Weights of a small transformer language model: ALiBi, capped logits.
Each number is 500 + 25 x the weight over its row's rms, rounded and kept within 0 to 999. Layers, rows and columns count from 0. Numbers have three digits each. The size before them is the row's rms in percent of the matrix's.

# up: layer 5 MLP up, 704x128, rms 0.383, rows 617-651, columns 0-127
# down: layer 5 MLP down (transposed), 704x128, rms 0.154, rows 617-651, columns 0-127
# gate: layer 5 MLP gate, 704x128, rms 0.356, rows 618-652, columns 0-127
up617 105:523533530546500515537511501487473474495516496523503482456491491502510447496487517496494485521513479512517510496484484495495491479477509513469526470486503517499495536477493515511553483492536542500497540516485512460490512492460535527458454511487459480499496506521462458516541465529475458508529498525500520520465501523542484457538539531512507464503484476527472543485489495486577472468497
down617 107:487484476492514426476517525514518551480509528484455493481514512462435462503510495514516478529558497487492550487483507534496459479475495481543484502491498500452482493493498514514493510502568541476480485531509486536480453510502487503519523484495458518492521492479507501484509538526500522532492510522526479510511495462500525565524498512471527521504453496472506501487451487514495484520507
gate618 099:480448493512529572493469489507503488518530506536513474469483475468466480477535535516530484501540499439520500521528515493510539554482508480527496517461483525551493479518478517517503510501521508521506491503534459511481447498548512519503492536478504502464502470497450508503513487517478527499504507510526510486476501449488511511514500472534521470487484489519460506467471493527461508471453
up618 095:495525457541489520498485502492474543455516475526511522540478490562500535515522485499500468485495503500512506504456492484467558471508500515465491497543471506473506483505468528538551484527504483524444503491498538474531523502487475455515492510520456528499451510506499546492458520488463438517506496471504501470491481490493516488483486540467529519536535513502500466517483511514513500486488
down618 098:487529479492497547482501493539468486542474522529484532498517545494500531495466488442541487479511530508501508498489523486507526480527498478498513488491509497503473481506489507488535539540472477438497503449483519504548451500458506481490536507480519494582505512498507469490490491490490472528482488427498523523494520498524521462506492523512446539478504469522512499481477480498529501516511
gate619 109:526507477529453532537505444503447504528503495507495483486475554495461494536498472444484499515504516550535459493494529505526498508515499520504527482472489492503516518513486526500530462487492472474564482526501491500481470513510460516534460499527533448505501523481530465551511525529523538505510498516457489482503512491522466511503458524539490499494476493497521490541530526481485495481509
up619 102:492484518516481495535528472470523518505532531446522468528509478503510484499518516501496499525490519496516444527504470486493505540518499490464461475523476533497469480492491514495518485513544487486505418494467465542521481502475504477484527527516545491483535516452512465478522496500540545499503492479453518499485535537529523518511484481562506528479497525498483471456518493533491500480476
down619 104:523470456476441543482517450476485499527513527485473511513487472513535481494510487519445496474537561524514506483519502535477453523484489523483520480518481531519470501517510481484496467487504530508492497497481466489520479540512476519470534498541535495497471474475464524490481492538482517519523493490509514498506527499531439547503524529499522525515436542498513499488505453495520502485505
gate620 096:526496513494551478528507493524524472512474520551490479535532513488507519521516450522493499523488538488488527468521484496505478470458528513456436522488524497478488508534500509475532535505478514530491481498483513484477462475482496480486506470507515473492501490522506505508473508509491492517518494532571516459501529475445486482469498548464531526452527544459491516490479497540509533508527
up620 092:467513480507495491513497517461473517452492459476532518539521465488493498513544530500514539499497531479490486538502491488512495493523511476518513527448540469482491520482542505479482483481525506512478514516487495483505528492524475457531453559547494496458478488508515514476510503495487532521439507514507468487546494513498511486508496539466495426521443526499482543494478472512491493472514
down620 092:499505462484489489509511529529561533474537497509482500498494528527500514547508518482498518521478520525478494531517484484510459496484502481529492446508553455457457501478534501433508492527524507529482504480492478483492526533486461505453506526512485487473523477509514522480522471550480508506494480499516506485457501510467523529501543498540488480508439524482526499515508459511514464469533
gate621 099:498492541480509534527482483493549514486544541517457507506523499478492482517520508495485517504489551514521507482526519558497503512521486510467494524502536497496499519513442524484494508482487518541466499485553510473516510537514521468494469492502449489465479456488503529507516497509506532488462502490515489501501478534512524504507504554417500464507490503437503547466500481494547496517514
up621 089:495429481517520465466500550486473468473477507491506550495513506482470523524473514514467491494517452529460447504534499508496447481553527524474512510561500481467472474500557513479491523492500485522528536508483490498507480511500501534507512502501503496541504489507472467524435531441510482503495518498488523519471503531494468500483490515513494505493497503505493520504545471488506507549494
down621 094:503516489520501467466499486504497475464482521505517492491541491513475502553519472472462457463461437517494511472509511527522528522521518464525492516501448494477522491539477505496481533489497514526520514547537505522486466513503519461513521498459486521471497525555449529472498545487532497494513470492526507481471472517523522525517561526502508458493484514500474495541501468489497512471477
gate622 097:535485475506465426480529441547470514539481493539510480449485499500487522521553488516552489499522498554521498515471486497522482485490487441511485485496542491485473478519519524492511527506515444521477498467541509492506497499552504478480503489497513531487491509502544490490497534552502507510467498499505476458496477471454517498503526519532496480476498502496522514542519514502496509531499
up622 098:506463462472474520484505479519501529473524534522464539466508500496540526492512502496508475512477492516490441472503505516522489501486546489534492519477468492503450465531486500483502485473509503500484514502479479510515498506522550497523450550523517467489477488475521527534469467518544496521505494496536531477523453488456538495516580514513498508468471517495460498469524513473486509475530
down622 095:449485492492492502479508518534503484502477490485534523471521471465491485499502519485500494473521480500494500478481502519520487496495514549457480522499493560485546541487544515541494514482484526497539482519512490527490498422515481491468530494497467487535497499508508522468492528511465506478525538484522510480566477461531487524497508501468458508521465474539512464493533464522503458475546
gate623 079:479514484527492501518524476514477480502491466507485516488529513465539457518510516495503520505527466521478511497482490491503551471493543557515516485463469523527527429484563524528491538449481547523504491467488479469484505498564501512511490492489503504475471502506468481498521500479482520494504457476516489524557557479498499485478508521487511524516514487449503469481517482491492525536502
up623 095:489492471490539507495434530497524541483470500485486535560524484505543536539501509498515496530494473542509504486492528501498495492462510524515502462462495502522507528508474503458488518504507511490524508534498494538487553506451515474482470469529441529475503493483526488483476514470492478494485514514514565504484502489537524482507451539470519480481526529487495512462477493474529547506519
down623 099:511521517524507476493556486497521496529534467538518503497477505504440497514469524499501489505484541462511504533458475514520508474522523484518478506495547520480498470483519499499536466525518507433481467477508532481519459514482511487509515523485502471527521498517520477501511443513512472482500499469488453462518503502497474437519557544553504488499479471479479490509551486519480497524497
gate624 096:521489537552522497484544491469557518516459478495509500477507503493461524504499505495500519496473524517484507534488490459529478510493477543494464532500496525470503468516511529470476501479497516500494463498516423505463564534508463479508538486478508489501516510500482469473489533511509491466507479502493538487489485501508459524526579510544457494483505467524545509481489485508485471501500
up624 101:515517454448499522481484502516475500502512509484481514517501496510532522501496494440495520538511445508552487493517525494502517516539488484500513540538486571468480485509523529455548549500483491507529540473481508469496489496484507508507509484456521536518503525485522489516489463482507479520544474453539492471507511534502507537525475499484494460463481478481475459476512542521502504481528
down624 103:441494525516518493495518498534500504500510480531510490516491479475468517530522521489473514478498495515469480502474523509488512487467499438507459497505483470482486492465514491514510485533492482470444530519473464527527510483477498481541524548498469520479523518447452512509483530516465521482476509548513546493530497476457490520474522501556501501503548515460518546509509490514549504522534
gate625 113:507463472505474538530516499509513461476519515522486501534489461510511523521487481535568515483478510492491541489504518522502491547563540507527528507500526514466542471500498531509513507486487510515518514477507495492508500491520512461518493495489516495525449515493505474461528475513527461484502452509511430508511512469498508521500478507536536490520462445479514519498489484482428469530478
up625 114:508444502504510501484504552475503485517459483530494488515475530478492505491445449490536519515491544485488500517511466483531492504503530524491489537520505489470537465477518460440487515495493515503488567493502512484536524480550522455490531481512497542529537497500544482524473519522510468465465467505551501508509502460509524513496534527502519507480482513482501523506497476543494501491463
down625 111:515553500491483502481513445509471454489523508500506487473534442494505515521529506459471464484490423541527477546465526496483535462525496473485522515493472518508444487494509563514490526520526457475546505451477506519510467484524490505502473521505501502484510532497456516517499462508497497547484528504496492516500485528482518525483467521511505519526538495496491507512512486495527487513500
gate626 096:484503492489515522474470502483554527495513432494508544500487487471490533504512482510524488496517477541506484506484484492526513487528472490466521436470521480500520460504536475441456512515519527504457487477503479510544488526490461466485557490507527520521471530492528538519472519455491517459504516494476517491470512489476493493511539484482507490480511535540505560510467493473503509506525
up626 102:500480498505539486545492494473505519503538507478484526475493545528496460537501468524538517502529514463508574527508494526510500477520496509497508476508474498474493504479543493512465459517535506497514490559484497486454517516464496495543520467522507487460501520546475517455505432514520553513523518498503491473509513467513511464541530522475540468477496485535516494491512480484497479508502
down626 092:469528547499460520467483473501541478495469472524497497508517474500530558484498537466505500489473483539522449465509487492536502536492506484475531523479533477529484510498495553451520518497477487499497519447495522504565492495498479518458472511486490511525520486484504510523468537473475480442490511502505506515478506494515469493489479491510469541540517477480534539525451511507522505519488
gate627 102:484474514477497413492480514507503528522521515494518479495479494552524501521498505479470516508479528547528506511505508465489448523474477535509475501492465514535497522495514497446518491526512476483478477504506497533539482443505530471491495523494497529538451484534520464531501473518557518522520532542512448493473472478527502523454465485515517478490510510491472502495497518515487522525482
up627 106:480474505476510503492519522489523532500557519483471478490468500469461503524463484494526517526510469525494485484540494518548516567514501517528504492502498511508515528500523467467483510496487471513515523521490519498478478545493493518513469479500518449435503542479484505495523464508512514472505504527453478473477510495539509451495485495501469531461472475480538511518569517450530502473495
down627 105:509506468499478506527520513497448467546501539536523523492488478485529480490477510535431501500484553493510472451513465522498491473518503509484503505487474456527536547495470522462498485544486440542504472487558501519519488479486506490502534502485484533530458493519542516469518529518474491525490502519494523531527464468502496516498485494504503486539474485500495481491487500517487533495447
gate628 045:529490577521506478510495487466507486479495562553494531527476481495529475509513491490522501501508511499497464471466515513509498460476513517481532495523465493525458463470497488488514485513497499523541522510530514462496470483489550509522447502472466499481518483504524452527489527487497497459454474493526493496495489505514477505441527495477485496525503528458534462472481528503486546466523
up628 045:475491482467450494525496558500463506483497470491514492505516517514511460467489495499532491508499515504496528463460552534533485465496502503561495520499505465462501543499455517500486532499499508479515515526553502574506463514473529525505518520508473489558500471499480487494440480481516492530530493533499475554515501473492494463497485520494503533512481500492487477481497494538536469494493
down628 047:496548583531543519484513481507529539481537481500462496489513514498512498484553531484528512545478478552558518500473536469528488475452464495516535488497485511483507502523477502441466508468487461506496505467542537482495484511519487469499482484508503499482496465498465462467520539498474487497504474472506499508489496493482497506480548490492499512523526474477499515506467505505494484514544
gate629 108:527506494498494499495508489471493525507503479487494512476546518494445502500494503539517502477471540526493508500515481491531456514491452532476494481488484512538473515489513526486444506549532507483506514526459510484488448500570512544477497502480477509509515513498515488460500514515513495526494470467540501475518515441510494486479539500502481492522476520472562492518555481530497473548554
up629 101:553502520507490470515475512494482522529515493514494476526531500476485492495498510536504513462446488466449494543470507516496517490481472485496470506524448473509483526502500539467451505482509509505520511551483505482467447519489521512496483534506529492518563529475504495477533539482508480509542466458509486482527490481534512481533557517467520498510467511532539494524501502482451497482475
down629 109:456494518500468485523501518502525559475510452500517510506506518515460535492537532545482546500473521577431471520500479474498514503518503526451513514511471488520485453486532498464518484511503516493502484536485538467479491507521479499495522515508532478533511536479491464510491503520488475547468489487466497519503479491509509512493502509492460535507515464526508479498487476528441463497509
gate630 097:515469492511514546470453468497484514502477498463531458503514502470480549497508470516488497506501509495505497529476466507534469529463507508477521528493520478471464465501504540435490517493534502547521514482478514453546462462508538516496539487485509498512513509491477475498485468486479460469506554509511459516518527533486486503496485509562491522551474477458521487512497504515507524512492
up630 105:517511503494505453491495455482524492493491545483516496464471545513478545518494506505501486485515507469484467481479529476544542515494464506508507479480492462477500535485536465476448473529494490485499522539508491505483491540522439485528457456473497494517510495495483553500506500473514516520520485508525552488488515535524495546479509525452536455507486555506501530527520500478498498462511
down630 104:531500503524497538492478517459463578521487456539533519512504467501484521500539502549529545526499500488491523534469505521554458476488491503487485506511511533515523496490506467485506459468499468491552503532468498489486489496528521508497526476507494512463501481518488522531476470494459490495481496469500446501477520430488489527496496510532494479541472492521509527504498455529479486478500
gate631 118:542473513522454494519515495499537487484482535495502502506450486518492521493481535475505494488491503508472521536542508514486516528458528551509522510510528515489477475499482506510486534495461518485516501496486513521558504531474529467512529508518519483510550518516522486515472506463492460480486519474507433504508537435504499555522501532467474545480499475544541506529492471518468501525488
up631 110:510501506503480468484461497492464493497525476511489496469518531476510505507559500474525510479534521550550505536528506502504491485453513506511484505510513468453501534536540494502512479477495495549481500471540479470465512525542479523461503557466458430527501466506521494497475476514485487530519526468518464468524487516503472468517489475528490495471505516466540504509517521494533485496490
down631 111:530479459499529523464509497499528499506501541458484504497507511480503488524514483520488512466509521482449513474484484516481501508519493487482468458509500523484491505554488532521491520536500450476526453522494548493538496519537528486498471475500501499478548516456514516526515498498508464512492476523481519477431485479447486494502513455488539525532496455483500487545518538469512476547520
gate632 083:485531499496527514516464505502526511473460555489493517500487561539485478515507465459499492497515478456488479508492507503432521534542490489530544481508520489503508482504481474490470509428517504506539519508472547448467512499489508480525538526487465515518483517530475512516516491463494536490513492519501551505510506504496530521532535466495478518476468495490468518441479489522504515515502
up632 096:503547500509487506509508530506512509475488482495509483530480506512496506472498491538459496524502497512486519503517535472479449452483477499535514465530534534454452491509512521468495523515462494498512505549514483497492489510509476526527477487463479481472491486469480470515530506534535453476562540513461543502497494498530481531564516513487457456490489490490478479515552485548513515500511
down632 086:475506536512516536454491508486513527522519473497510473471491517521471559485477496525520499547482504508464477497492485487499476503529515504489496540524461542503507500475475447491530450493479499524549485489463548534513509484494461468538517488526492525506501476488489511551497502481492495509499490504500520523498516543471455489519506490477515491449514459540452468497477501540472516562516
gate633 103:488529532475536497511546453464477494499496476467479464482531503482502495514490537466513488536508463529458490500460538503488501471493526513528510460476506534565505539517525516493539497488546474516512479529524497516478493540478502490492515494491512530480448428482503482478501534487479521496493451516523502528518540493496481486504519532512463498532466527482489529465490467519509504482510
up633 100:506452468511518470531502502520537544485513536479534552487532477544508513434517529514504486505455532466533511469531455511500483498473473484500490505508506504516488519518492537473497461492525514492497526503535501502480483493501482477468543458495485463480485475513481494475531518506502501474492489507529521481574470522464487530476450497476503480482531505448500505525523503474543479491497
down633 100:526509512523511510517505490429478551536474500501460543472466524518464512557451481509516489498491465544522438520512543501480481489501479519481440491503479495538490483500534494469493543478490507538519510480469525513509519518479493536498482499487518477482485526530503537494495490488532492475485485497472477514467548503519487514477509518503505554497505500465490533523469449492520516512482
gate634 102:495525507471453525451570495494475496473540512509534494470493481501486477546460522482502487546437523527458517521499501509504466520513508481523465502467494508497543506509590501461502501485492495550504532500516500457512503493495502523489533511487460500479517445521506510530515518516522496496489495513448497495523493484486496499484496480521486499527514517483476521529474471489493480446477
up634 101:512473510513476507547477473474470495512499518497511529512461470482475516520456483508503461523440513525497491495523504470510532496492489466497503470540514505529562445542500482495509535536474486483520532447516495504531516463518510497540509479566468516494495482512519485467509473440492512505494506512459460522487501472491526473479492495483537528518490485506525490518480534542522518536493
down634 093:492517494491486500498495531544517487477506498492485486521510501538531490487526466559523511494543482481482488506520477451484486515501473525455517497539513494531492529448465488527495475474478496472506470535492503497460527495483489492547462457483518548526463510469480493514516540491536466496464515493525524466527501483492463477527480535485487480489487506482478476503555546497538522549537
gate635 074:507523500468527480483486473500432490517526476460524506513506536493506485494475514525476501491478493487539481515527496485471490512495576451454484471522442516518473505544484499506527491472506535488453502498464525490500496498499502529495503474495462508493508502512504535505494476501452465535533499503490500471518553523474522482474509520525509484518543444479528500513502537523564478484499
up635 076:494517485466539511486488494494446521507487516469488466497507518499498515505507450486475446531490474485458513538434532471511519555523482493484499474539488495481492537537495493520447490505463498492469493494467486524509494500497501501480473464519471517461451495509498535539504445496495495469513501510483457514524515535510494507536487498497515541481553515536459488528486524512522467476484
down635 076:485484503510480480508525532517543528468502493530488464524498457543500512500550484496483488525478515491459513512483452499533477451518467538515475535478508504489520467481492512468480534483529456512545498524534479494482471521551546495509520530477497496500517511492495465446533533487545549472513488469514554514476495505490490501470531500511481486512450515461499519525492484470495491493492
gate636 114:505513465465454447502537486485494509520524510501506552516502506506475505542470482475475508514539477521502514491485501481490478525501532508456535527506515520480497492485548514439462487509529486483479490515488514458563502485472493480500544526521539510494521479487500491481519494476502471504507519509499527551466494515492450504480465544457462561504464494521495502481498464477501507476461
up636 112:500503463488427515506447489526491509527497445522519477547514494509501519504514492490513494505451499470481485487480471548523497532522497478500506510571459525525545498509484454471493523489491471494481504520548504528512521496483472488490505485556530479526486528510525535499449468499522465474472502484483511493473474496494544526450486520525520514514521469480476490471524492490496512494523
down636 104:491477542497538505535482481475513518455514540509473553496482535532492519497496481481466541512509473485476474473520541458497479472462508483488522526488522480520462525489494506516507497507520473523500488487482536480497471530478548478493483492519508478499564510481527500514539497459496497526536490485496493504527528496494489449466505486516475544468471543542509478550523446476483504495470
gate637 076:505506480484517497494507499521500510514505504515506490512474524494507503485469502525517489504507503503476523500482500512491467486525496517444500480520488471481504512477530503519528478566531501527539432453470526506491457495466446504482518540487494539507488468442472494475490498431496488492548477498531532495530537515523524466467512511545495504452547483484476469524551516503512505479474
up637 090:519436500477483497506522467520475462490428462490524536517529518493500520491484537482490532529501497483501522489464514540493492565512506508501505494524461462525465527521524557495474482473508480488514507488508514503467489524476490468447419464544458520517487493514524500521487508463496502494517533515484501515536501491524509496516485528493512503514469518505498495490520524492514500473443
down637 092:519507534516546507485494524483520526474557515451480476504525490492491511533520515512487513507503476503465504511525484476516501430489521520505484503475564536461520498517481500464498555476474496485483531497527468484524504497523484507507547526520515477481525481520476492479487492557498515496493469469478468497455467517494469476485529516464513455479476455515528523487482541490509489550524
gate638 113:489458482518505494536518504470555506516483518498449452483510537496486516484505484526517487462536494518507469518509507492501443523497517514518483509500508516489506536514538499508483471472543473522515524572470443539470481511486505480487518449462519483547498523477484475495494498478493496502535501499493445528478502504502522513508492488489553499477496506459554508495474470499545502455490
up638 114:466520546513494500463487458511516529483482509540522510449530464511502489466461544493504494533520507466454481486505515481523517452506498456511536518509428463500519490509484504498518477511509552495487512490515484507512524530451494544489463519515536505511540469483527510509477499498526484523484490515511504478535503506509506493495466488532527472532518469482465509492500513426460485509523
down638 115:517481516568506486454559500510501502526504516547516461547530515494473496501509503510487472503503536464519478513531455490519453521515486498488497491502491534484510482516474460478528497480485496511496525512469519507513525540490496483467512536498519473503533502480535506493507478547529455475517472486486511457483476463519490496477461502482478513512487488541454482448563528508459509517524
gate639 096:495500547497480491447477462483468495498513481489538496534472514537510472507491492488527442531496500484453547498486464508501528432463553521488523513524488511519500504497448493472488531478482515478505527465509517473484553518514496539517514526494493505494526454498498499504485485457514487553511512490524503473522489524525430495508508516488497490478532465513480477500466506490470494460524
up639 086:502504504499528484548434524458499489509518539532497470495529491524491520482491496464495475543539522499543513492511482512454491557501502517522467485529508537495481524481500486518453477477487468524461519482488525536486499525471504482563480483527483503540476536535513468479530488496505541490512515523486494526517500498513463505526484484520540539496480523497526470488492459529534499524459
down639 084:503534503472504505459511495552528502480499506493518511520480496476496514468455496516534476504485520504479536539495476467513500450513517526481567540494485527521534483512491504494512555489509466486493524460532530519500539501487468526512505498478455496480508468466475506541505474484524493556496499465516574505472504509456437497498493491503463482489532500529475490484502523485462495508509
gate640 060:485491468473490525489525503488484454512519501452463498515462516522475467463500472532523495490482531507482525516530443510502487485484503500497518506530524467529502501514518465526523469452467455534483521493506500525480495449521518539503480492444480540473513502491507482510483448512482476517525463479506497460511491542479459512462454544511520543514474521515487509522515508503493548473505
up640 063:475488495496487520484482502508489508487514486479501522553458525517484525493495508535525474494482538485547548492545487502457500536493504461486523514520492492535516505505524453532502483485462496483483530484514526497472502436541522500525474483475502532475474525499516476499481520494463507525514457445517462466493473524464464530450479542540524516476505489527470483511516478486510542474519
down640 065:511490468529485501529462514473508488538481541556482457507538453519520497545537506508459525522499488521485465478487501488517539548510471524480533514509493500429473493489459534519512526488462522484497479492504513566458512485501467490526493481523529482515524451498516503543481477510539499489484512496521523494513496494514518502510507476491472460499487503510477465503473539491451505512476
gate641 086:513450494501505492495468491499537530461520526513495504513567514481457520516505490525448498494508526533504478501499506474512479484477529530479478486502502457508473479482477537500532466507501481512477528476452486530510479506547527485477546508509473473495537499470468462480445521501440490482475487488498565543514503504506507494469511501478479516534491454511486486465469491475528474481503
up641 115:497489535485479524518517458515508473503504460501543473458484479461505459473514489537501476516493465485504471516488537471509506512499513456443517511519502501523501486465485480514500481508473515545532468536516514480480456512519499490517496544500531470531493491487528544537549509520517516542542505500497498444468462511505481466509470487496509511496493483471542499517499457504496511529570
down641 099:493500488491534490488446540474512535461483493496471496528475504487522525526505500546494529488472503527497509485483478467508516479546447508537499482481505458498489507492526517487525492515513439511487503484509477514455537534509513542478521508507481500509527528523509456473512518502517543487489536491491517545536457525481501514506526475463534470501459520502476511474486508464537527505423
gate642 095:517481506546481502492503476486438486532501493535530499488458503487474522535504503509496499471487516472474465509482519457463513489497548471512541538493489501535554496507494495500473518487561492494550502471494480495484505529542523491468480520530505518499452503484548482501540475494497534527501502505496509483491438511491461530477476529476533515515486489507493540521571517487469505497513
up642 094:520491525461487478507532504492501475509488532474497486483531503485454518507486530482520475486485504511483480509509497554499496559490473454507491478495517478501499477558528483532430507481524484531509547435510474491466518521486493496484515517434454487488509477534520525505509485476526503486446492514507482508487536527495515500548529500534526469523513521479497476488537527476487508466533
down642 100:466502518504509503519506525482497509490488531517506494505532513510478490462513476506493510495505504484483516504486500515511505436541509568523510564490524505529510546481553472453522543486501465487541454533486460520529510506528515480500495498513474464447477468498501528445499468491489514513491471527498524480469487470539505510484461478479486539516504510481447504478485533512531464523487
gate643 057:515572509498469540520497532522511483512510496537509533503489490502500481527488512535489455529519554506498481496448504459485497533499498497487504508500481509511493458514515497514452518486472458489503480548447508499504508530510530500498516483513518529467471470540499503516500507533475496490522500508440552537480490547459449517473456520516499524488458523503508501480491519476520474475541
up643 051:502529495499504535474503509487450494499477512511520507499489522480499544485505556537515488526500499529505508514508520517452487520492503517442545516460543527523503491521554464489500508474493499485511506513494469504519474555459516456505484461519501510495509473516530464488477509501442483507473437491462485544524509550504450503495503473472503508485503444497524528538498501500529477473500
down643 054:486481506484534466484531508477506470482509520513487484527484503517516469495513467434481518469515509502520489479488503498544537466482485497478490536542457467482516522452477477519512512539522577512506494457500522488479500481482458495515486500492511505522486517499456501526500475506504531521517493476564487450536481489537532472501494483526527454486506534542498476504523541533471517518500
gate644 107:526490490483507531522477459504504497492505507498516452496484507498497470525511516504510513487476572514521515443532447511525520505496549471464485526475492515544482526487468485457489475446480478489536507535454434483508529487503491521457499494492494526512477486529504482486475512499540499509502490511507505520504497470516497526521466544536475493459496511458484510471472529535471522483456
up644 105:457548507519483502530516527465501500494498496507501526546504435509532514472546514467505467487523456495508487494503519522493439561497473452478497505526483519488513496491526572503498502539502495513465498509508509478511469517457477497491514458473523483488482514468482517484512467423507500477501494500516510505477498493533500490512524503504533481518494536473533469520532513469512448505487
down644 109:492453494551502465502540547506459471517467538530506496477524489490489507525489473513529471492522484476522499451540507493476520501476494519536536486492445478529516508484511469519508519491502490469515526492499530533501476521516472511489503486524496486475525544528543479470491560494494468516498484502528484531504494528506495501512452467543510530468465456535470505502525471449479502474524
gate645 101:476492489449485505516487501488472487502505506480508499485504525523513542480522509498488526471533501494520506493499501504493510510474491496491495471533490510513506539509497431469480519520531525485483534531495466516472490504488522489490505432518509517521469493476526502468426532469488472494510493495514514477515504482497563468521544574511534496501516469487488559529463529480511469496432
up645 098:467485442488493508474544464477493487469568539476504495491522525486498486541534448488484509496494519491437469522476518503526549577523529524487498519512495537485475487538496518489516497479503486515498487462490532498513490502498510479527485536478490490518516491476495518518527478537541518531470439536489485498463526490487477481511524514498501491506549542497496498503483501503512456517491
down645 097:489533473496512498523509501500512516518528508470516505516475486528471565426474538511516503482516491521497534506486509528496494458474490510506517520492515471519527480477483482500484510508522530518484530532523464496490462494522498451467507499480554529464503449497504555485490479491477528450499504528524461459542513450511542476443522463525493516522499488476496518491499514478532478509500
gate646 102:527527477499491480514495490541497505495516492446514483509480466567512547532482504460527496469455520505509455521469528490484490494474498504505505510484476517509504503498487512483428492521556510482498465484512451491474480490471525487466474468503504541484529490479510506492540525475452511519477501500474487510469512483483549508503510586522512494522469475483524526475484530515482481513519
up646 119:450535482491498500495491464525501496537466515522489534526494535471525469507465475556474499505468465535508504545507520515504453528492502500491473527532485488498553493507508534551549534512486508464490519559490519522511488494500492525502517503521493482508486489471501489507498506520507509503491517508543494506499494502462495478510525448495486528456528506499458506535489491428511517430529
down646 113:508502506535505531487522463464475485501466486553529546491544472510487480476483520522435484516506485465524497498536475519506512502469543502516442500524535485474467491513544511484537457476471510499501497544504497458502505529539502518517542512496469497547455509529503480499504510515496485502503488464463478501502496488525468476502492462483521503508502563469511481509492461538478528477517
gate647 098:508497504519527485507471528482524525508485493512470446530482497507507489509494504482470499508499483486499493515514512454518486480526512463543518539459526483459501512522464505485507511471500492514534515426487479501534508543458504513507512522537518458469505493520461474536480505486489555459482509503488479479494513551475532473496505499528481561514567469514490543477462516526475502497531
up647 094:490507522504523522534506457516544534495525500481514512482491504492480502503442494541490476525525465505520494511474528502443473501515484485527470452484496464546524511505465504494456483555511541518494508473531473459503502542493504496530537527519433495509488478501487523518512489479536484482504494534500489452507563502500479520519519517519498479467515467493492490490459500515489468547532
down647 104:501517511504535483486443543505437515462456476524518541493450539488526507487493501481484541474484487495527497482506504487513515440526517488480498534522466482471503540473525500526513506495457504508487484501491503512509471469481481536477471497504503503513536494464545514499512499511480510493473485516501516485511430519516470483497522474522542558545482480534515482519519512549502535473495
gate648 081:529550453482468516481544510543523483462451505503512467514521453463521496534513524505524529512516493521505543493521550488494467517471497551511471545501513500554459491492457483480483468472441501499483504501505496498500526488500515477528527503501519539526507525488504465504490463452527511478494504490523478496488482504483501516517473491475488479468513458540501553493487495514511455514505
up648 076:476453537512526524507493468447446498530504496486521528498480523507513514473494451522487519503471512498482490540497493509534515530529484465444536506526534476484506482505508475519511493513515523462529519493500543487498480496493524520497508475535502506530519430493474523453464514564458497553498506490492510489518480502518476449490495495516530514510479512488500476511514476518479539446471
down648 084:492492488418501505461518472523492520506499522494510468496492516505509518501511533471484547489491483491503515469525477458505468501452478523534450489431462496493507493521497512516486535495462510460513518516486491487450504473522496529489503495533499508536510495518468491525479512484495537472463464520500574493506545478472527493470515526544528526496495537526502542501473516504510516528514
gate649 107:472480525517518485522500493516497502521474506498538524528487464547521529520525528465504544508495469468473493468492498454463479542478520467518486494519505503408489561522515495499483525502517488502500504504507520531461493522514505520528483505492508549515502554509489523547514461497482475507490518485477494464459493437510470484511435496501480510514488493524513483508506517497457499530484
up649 105:519452520467535486553470478456512521488497492470525513451502457505486480494542520491492484510528506502482453459467516442502463512454510499501513492510481537499494520483493491507445517524497446511538484517558512482488538521510539497506532496493491512546498508493486519515484465494506492509468522495492473523472486495483518508526506463529522480467511479536534471493483559477489535474497
down649 096:499492469566529506505516524469489456466519507509488509476469534496482495546492492486449516523499474498489545489510510550518488476487473494513498487484556499465508533533507551491557548513516484525456516490492470478457487515467478532523496490524538498523464526531513534486500496471468470500478505522493513474493500506511470477530460529494454527514481500476505496511535443503499488496510
gate650 108:510500493513492479473470489501554549532485503532508472481477541474492483514499485479514484496528512509510506461512494492495505470503484498487460540537505506494493486507477536476505585531452490486499496462504497494513502472523508502493499537531471531492520500485539540488520483558489528501493520464453504518494436443536483499489520505458497487469514486493526490505456437499517511527517
up650 108:476476456514477500510486521528510478509527534499467520495471563500507488522488466509446520504534465498473488517467504478489511486455521524495492505503459467440522519498487484529511519440514492504503514538484525520518465485479518526488507483517474449506504501536494533510477513469489476497488491458516449502495536511510509523526538510504488514529508503555412482499491521494507498515467
down650 121:530501460507470530474545515515511528500506519491525501481503504523459548471476518484484499534483485516479500521524465512492517530513507490485484485507507540497531496510483517507528512510534530491460474535496530505477509543502519544479495461466525477470517500500511487501536534455451487467511476456499463517471483527517518511480459521534531454505496495479530491477550413502480480492484
gate651 111:462475512493476503472490505504486501501495456482499515487539491477498481535511458480482464468517526527473479480540506518489497506509484503518506523484512534492483494514511469464528537495477488484463450534484476521537472504527500482526511540538490519517515511503482467507457536476536542530497495504504495464520540490496453541497431543495478504527496528493464562476488515474486532508553
up651 110:478466499525505491471497533501494533537527491480490499520527541494499495503508465519538466527533558529484453509509509487527458493516506473530484522478520528469478512484527474521496498478455533468538522510502494536535470495506460510513474484485492520501489491527496477502464522513510526471501483509490506493496560492510500460487488447464490546541459484492436544494502473503452485511473
down651 107:509557498488511510497537496465529472511499516449507524476491492531546532495480517471497521463532501539531510532489444520475491479503527464485516508535504470479496500493536492522497488482496486504459524475499461487507521486523479485444502532479446510448498537490511509509519478465463495503461500487479507517540481536522483502514511504546514470525510482504518447534505500513552483534463
gate652 090:533514511491479466481507493494555497517517480489519518506452462498489486511515507471540486527468521453475491499507508497481489505468545499497510502528489453529485529490487474481501526464531527500509468566559476466506480455487510449506519489469521469479506532513545473501500484504466514518466496495520525516488483447501500484466497540460551493526483508465483484450495462516491509494498